Part of a small language model's weights: 8 heads of 64, 10422 steps.
Each number is 200 + 40 x the weight over its row's rms, rounded and kept within 0 to 999. Layers, rows and columns count from 0. The size before them is the row's rms in percent of the matrix's.

# layer 3 attention value, 512x512, rms 0.0258, rows 347-372, columns 64-127
090,194,216,264,190,286,207,184,154,178,164,175,162,215,185,205,188,158,202,187,146,121,190,162,176,179,149,163,190,207,195,234,183,160,223,214,120,221,123,232,231,171,185,196,188,228,145,171,249,138,106,196,200,225,144,157,243,119,149,222,264,187,172,149,179
101,232,177,187,257,195,170,217,223,199,223,199,172,153,189,170,169,152,160,234,246,199,244,232,200,218,227,179,190,180,152,232,230,258,174,191,273,220,165,206,272,272,163,206,187,228,151,212,206,175,198,180,135,317,233,194,176,248,234,197,226,221,186,163,201
100,188,267,180,166,208,294,170,157,210,155,199,180,185,239,133,168,161,197,163,216,206,188,160,216,243,255,189,171,139,218,181,243,248,218,166,201,79,214,205,143,228,181,162,202,162,169,236,157,206,207,181,191,184,194,206,196,122,136,236,280,185,180,160,190
093,200,182,159,205,197,202,168,191,227,180,167,187,212,150,245,190,214,228,101,226,170,169,215,226,246,180,232,215,224,144,197,243,256,234,190,159,257,186,177,229,181,176,202,188,165,271,186,189,191,293,246,186,210,134,201,184,187,170,253,290,223,195,179,227
102,159,174,261,237,194,114,114,230,184,167,200,290,232,196,279,201,196,303,213,275,174,163,214,209,216,197,178,203,283,170,226,161,256,205,228,214,225,181,193,187,259,247,189,180,164,211,208,234,242,161,176,248,194,181,197,191,278,212,215,226,165,203,223,173
106,158,242,202,154,134,166,309,197,247,223,157,167,124,239,169,178,154,270,102,239,151,247,232,208,261,225,150,180,202,223,189,189,158,104,217,146,218,280,246,232,245,196,259,208,265,161,218,166,197,200,153,212,130,154,248,225,172,185,180,157,221,277,184,217
095,171,128,201,157,184,164,217,187,175,139,198,207,199,207,161,263,223,221,260,195,182,186,207,252,214,191,205,220,228,177,153,134,202,207,243,225,148,227,167,164,226,157,202,286,182,197,135,212,169,183,188,155,150,231,173,251,171,132,123,153,199,189,138,190
101,150,105,115,183,268,168,103,226,176,246,181,203,168,151,108,208,147,196,177,222,211,210,222,127,141,233,260,171,261,160,183,159,157,234,213,224,202,200,254,136,172,190,117,238,154,111,176,201,211,202,242,212,213,240,152,255,151,151,214,189,120,233,189,232
100,223,227,162,256,184,209,184,227,150,157,211,146,196,212,272,168,211,165,231,206,181,220,149,267,139,136,199,168,209,153,104,220,148,201,214,269,167,187,233,226,235,209,260,238,176,254,106,157,221,174,195,212,203,200,232,187,234,222,208,212,166,151,211,223
101,187,131,125,183,169,251,205,271,172,173,177,225,202,171,319,212,220,152,280,87,214,227,186,164,142,252,169,244,153,210,155,238,259,145,179,262,234,178,233,169,191,204,190,199,159,206,223,181,247,208,252,184,204,182,210,194,153,175,234,206,188,223,217,319
101,196,181,234,181,231,245,192,249,261,224,180,174,231,214,227,157,198,204,249,184,164,192,209,193,276,246,263,181,193,204,199,233,163,183,235,154,242,275,258,220,224,201,204,183,188,239,207,215,179,201,149,236,262,201,195,226,163,252,247,216,176,189,160,234
098,268,214,144,161,208,175,201,223,243,238,180,137,209,205,177,225,236,244,262,180,262,177,127,228,250,286,154,141,217,254,142,171,269,200,227,218,322,247,137,185,162,170,190,215,223,183,230,257,280,164,253,180,157,186,214,242,183,255,208,169,192,211,249,144
103,259,149,229,209,178,167,192,221,228,196,144,211,226,249,235,193,263,187,225,208,202,133,210,210,239,244,149,194,195,226,189,172,267,196,211,184,251,175,196,176,196,334,158,247,137,196,184,184,210,207,163,165,260,136,194,206,199,170,166,201,142,113,227,187
099,187,300,100,221,169,197,178,233,198,230,191,207,163,218,197,256,200,197,216,186,237,207,165,199,131,149,256,224,232,219,238,215,155,207,175,206,178,178,194,158,189,214,239,255,104,186,215,192,216,223,180,269,251,141,149,265,40,235,239,168,198,173,175,215
105,175,260,168,244,197,247,257,239,190,203,178,179,105,146,134,194,313,188,205,181,228,164,240,225,160,168,209,164,157,258,233,198,192,208,218,227,130,264,254,234,184,202,172,176,243,221,97,232,259,257,141,230,98,232,235,189,221,237,215,237,209,167,185,171
106,192,196,214,256,235,184,177,187,242,157,178,214,221,210,227,239,179,179,194,149,199,236,67,223,195,193,161,185,158,197,220,176,171,208,210,226,245,228,153,151,149,218,226,167,204,193,294,149,236,95,187,247,175,205,204,177,225,203,274,144,244,119,174,193
098,281,235,208,190,252,214,247,206,230,229,223,204,182,153,223,207,210,153,179,211,167,250,236,164,144,235,278,170,215,273,147,291,214,161,252,269,150,239,183,207,209,170,203,185,244,171,177,214,127,194,269,214,221,145,180,223,141,236,198,251,214,238,146,153
098,186,235,229,126,228,236,148,239,194,197,169,176,176,202,193,168,123,126,206,172,229,218,157,260,217,293,153,269,199,217,221,210,218,98,212,169,199,115,208,200,155,189,245,252,207,220,200,188,266,195,193,123,139,156,183,269,166,185,122,231,159,232,215,199
102,211,162,157,198,233,203,143,225,196,160,211,175,154,189,168,225,166,161,112,250,203,223,260,217,218,193,158,167,119,185,240,251,191,243,172,133,180,214,238,203,196,183,225,239,136,239,126,163,189,211,225,215,187,171,190,235,274,96,256,167,236,177,189,137
098,252,175,226,157,262,192,273,223,210,230,229,165,163,237,167,197,199,207,300,186,155,253,165,127,224,182,242,229,160,199,254,262,233,238,235,294,238,226,189,144,135,234,203,226,262,235,219,191,163,155,214,170,206,192,94,200,244,209,220,198,205,242,172,147
090,136,245,259,185,205,245,184,236,221,183,122,186,239,148,170,245,227,140,195,243,170,148,151,191,190,245,252,248,206,192,239,295,123,219,140,168,131,214,152,249,181,151,158,185,183,146,323,239,208,246,271,194,271,154,205,158,255,182,239,248,207,149,219,205
108,199,213,273,135,227,166,233,169,229,194,161,195,191,265,186,272,165,181,166,268,251,235,148,225,223,197,182,168,138,187,226,195,228,242,154,175,200,182,175,204,177,214,175,209,204,173,167,187,231,228,168,183,223,216,180,208,204,221,243,223,246,199,168,191
098,169,217,163,118,168,206,245,182,213,226,258,199,185,179,168,165,281,226,142,240,205,181,230,204,195,192,238,194,232,208,206,278,186,202,275,244,188,167,213,217,177,190,217,176,179,191,146,194,172,195,179,181,232,199,225,142,223,209,215,214,200,115,218,213
094,198,262,217,217,210,260,217,207,133,208,188,223,187,196,213,261,156,108,185,197,168,183,145,163,172,192,276,117,162,205,233,215,172,157,145,214,169,176,190,209,158,232,150,223,209,152,190,236,222,196,177,261,182,197,159,210,217,242,215,170,189,283,158,164
101,230,249,206,245,182,251,162,152,264,182,157,158,229,166,225,177,158,225,205,195,211,134,201,140,191,246,227,195,123,176,195,140,132,148,125,240,236,230,221,225,128,180,260,140,196,222,184,160,193,217,275,214,201,257,131,182,191,201,223,131,171,174,159,183
101,217,165,247,221,221,161,222,186,182,163,178,203,229,196,134,192,150,205,241,160,192,241,184,227,210,169,151,196,194,208,234,196,210,169,261,176,260,159,163,147,151,226,257,167,166,224,241,228,188,237,222,152,136,283,238,231,251,170,196,155,237,205,149,191
# layer 3 attention output (transposed), 512x512, rms 0.0321, rows 347-371, columns 64-127
099,230,240,170,235,166,142,183,254,231,186,190,248,130,189,181,207,249,114,173,206,161,144,205,194,159,256,157,236,114,274,195,224,278,189,270,213,201,201,250,207,135,200,228,169,189,130,173,207,126,223,222,193,171,221,221,162,171,193,224,187,147,273,243,222
104,195,210,160,260,152,194,184,222,222,197,242,151,198,179,156,263,273,194,67,227,245,255,206,197,185,203,174,220,249,199,184,231,156,164,209,129,218,151,169,203,219,267,211,180,214,185,202,156,237,209,189,200,180,148,128,213,131,201,226,281,95,164,216,231
100,177,230,235,217,203,207,238,150,200,224,219,208,239,91,241,258,139,209,217,241,197,209,230,229,171,149,225,135,206,185,224,188,223,201,217,156,160,217,178,235,180,184,237,209,231,171,221,275,169,223,206,269,228,245,232,162,246,280,167,201,207,181,200,203
101,220,216,256,160,226,243,234,145,205,140,230,197,162,155,218,205,201,216,166,88,205,176,225,220,204,138,167,162,191,180,226,143,185,172,242,292,246,195,255,167,224,194,250,228,292,250,218,225,166,251,178,240,224,157,206,195,235,202,149,161,242,195,191,257
102,184,267,105,120,209,215,196,225,244,216,169,181,176,229,216,190,208,226,241,147,234,185,253,232,160,180,154,131,209,186,265,185,205,282,247,153,229,239,249,228,205,205,181,248,244,132,222,151,210,186,208,228,244,221,283,233,184,276,153,242,133,190,304,159
107,156,212,213,184,201,233,243,182,212,253,234,247,214,101,210,133,182,214,228,237,241,185,153,165,161,190,163,228,270,231,210,175,214,142,191,251,258,174,257,189,213,202,158,238,138,270,182,231,228,266,230,144,234,140,171,74,270,186,184,231,198,200,166,159
099,161,108,188,173,244,216,113,163,199,216,153,101,147,168,198,238,192,144,156,156,185,177,198,170,231,248,157,114,191,189,207,222,184,215,201,213,225,195,236,200,191,207,143,162,230,176,160,221,194,207,176,267,220,156,223,203,202,174,242,225,211,192,151,234
103,154,186,216,118,229,168,248,154,294,205,202,170,230,218,142,266,191,223,197,208,156,255,225,181,254,224,173,208,178,244,89,203,166,280,219,226,151,190,148,291,263,204,207,175,218,159,250,160,221,227,151,224,231,197,206,156,170,186,206,199,144,175,219,191
104,218,211,195,203,214,173,170,204,261,228,128,205,199,221,175,211,198,132,139,220,209,274,184,254,217,287,248,140,205,142,200,158,163,139,208,247,237,226,209,209,165,134,244,218,208,145,182,197,181,185,212,152,222,133,176,232,140,162,212,216,158,226,245,172
102,219,190,134,199,247,190,242,209,201,184,198,235,186,252,133,210,223,196,216,128,164,176,141,171,265,315,280,126,238,238,211,175,207,161,262,218,193,120,179,214,174,181,201,230,198,173,179,189,208,261,168,158,194,159,182,184,238,274,189,179,152,156,173,167
104,247,241,187,241,229,267,218,203,168,170,157,237,206,206,157,212,152,206,179,287,183,182,176,223,200,216,213,156,121,215,174,263,206,247,183,212,157,221,95,198,214,196,166,206,233,220,165,210,161,182,188,181,181,246,249,178,228,207,290,139,246,215,209,240
102,225,230,196,151,203,199,264,134,209,246,211,140,188,224,260,157,121,167,206,238,224,172,204,171,261,156,168,131,247,230,213,225,226,190,128,242,167,158,187,277,197,224,107,191,172,209,198,232,93,211,150,231,184,251,201,150,229,241,159,192,133,199,150,190
105,214,241,110,206,159,196,222,165,203,222,285,84,209,197,203,199,240,145,179,185,207,174,170,222,157,188,253,202,236,205,309,182,175,179,116,182,152,151,210,247,216,214,204,206,144,156,123,170,265,235,242,240,119,204,217,127,156,149,207,181,251,215,238,199
106,375,237,202,196,210,182,148,213,228,252,214,189,227,202,183,213,180,170,187,173,189,257,125,170,225,173,224,212,237,158,235,251,249,211,249,264,232,265,213,143,194,252,266,303,217,254,245,188,242,170,217,146,222,274,225,248,198,139,228,208,216,214,146,201
104,255,146,293,137,161,127,140,129,213,207,196,186,170,210,151,212,169,147,193,122,153,210,144,259,274,246,178,232,125,249,208,146,294,156,177,277,291,178,237,220,208,237,228,250,180,198,271,172,245,139,152,172,221,142,228,181,193,220,196,207,162,260,243,226
106,214,167,178,170,173,155,163,248,123,167,209,229,209,53,193,110,202,226,169,183,219,179,244,171,224,186,185,206,163,221,165,199,220,248,200,242,280,194,208,227,213,112,221,246,173,267,187,218,273,193,173,181,199,208,205,227,165,160,191,219,206,171,201,200
103,203,224,185,298,245,186,224,137,108,145,205,170,184,190,151,123,249,188,165,225,227,199,154,246,220,121,157,185,277,185,275,188,218,253,258,241,151,130,173,132,227,224,217,189,181,254,174,226,181,237,166,239,218,209,331,201,199,181,219,188,143,189,184,188
106,220,224,200,201,222,141,242,131,180,168,170,247,179,230,162,155,227,175,273,119,180,265,217,201,138,115,176,104,185,178,225,237,230,262,181,143,227,188,152,152,216,133,193,219,159,200,187,174,174,221,142,203,197,185,259,210,214,217,229,241,178,157,202,252
103,187,197,217,242,219,287,297,245,136,251,202,189,187,186,222,147,217,234,148,200,143,206,257,229,186,229,265,262,268,251,167,209,163,270,242,186,306,231,181,172,172,197,186,174,166,254,236,224,233,210,242,216,246,220,226,131,179,150,167,196,197,195,190,251
101,185,188,142,246,156,172,156,238,199,239,194,194,169,207,160,166,94,216,171,172,189,191,235,189,137,162,205,224,237,163,137,290,229,229,177,204,210,172,208,232,230,236,201,171,163,267,219,154,231,222,190,188,181,150,237,223,197,212,253,210,124,225,168,228
099,213,236,200,240,146,168,226,172,155,189,220,203,93,176,213,196,201,227,228,220,234,209,206,235,239,221,191,195,266,266,238,228,236,320,219,173,225,212,245,187,243,175,139,246,186,210,173,173,180,239,197,214,145,147,169,243,182,274,184,224,180,274,257,161
106,163,184,258,241,241,194,156,225,200,226,183,182,200,194,246,201,199,132,246,181,204,236,202,196,145,230,229,149,226,285,192,216,238,218,248,166,237,186,243,262,191,184,123,248,245,103,265,209,145,214,246,158,190,218,141,274,195,176,196,177,159,213,193,124
104,241,192,262,209,183,174,180,283,178,145,210,230,195,168,224,240,256,246,260,168,270,190,150,191,156,240,161,192,220,149,122,237,236,103,164,170,248,203,209,253,170,136,188,245,209,200,218,227,160,159,119,217,200,184,178,197,196,83,217,168,222,236,297,140
102,278,177,223,271,211,163,206,180,140,221,242,138,235,171,172,152,183,163,142,210,210,230,143,184,198,194,234,205,181,121,210,236,253,262,289,181,227,219,203,224,153,192,148,68,218,186,237,227,147,221,223,198,208,209,243,187,212,145,253,166,201,230,117,210
104,198,178,103,246,201,228,132,228,203,228,190,230,196,210,127,200,171,201,234,216,255,197,170,222,201,217,224,169,242,271,216,171,283,131,202,267,276,155,123,194,260,226,193,237,219,210,247,269,215,181,152,190,217,257,250,169,189,216,221,183,256,270,157,266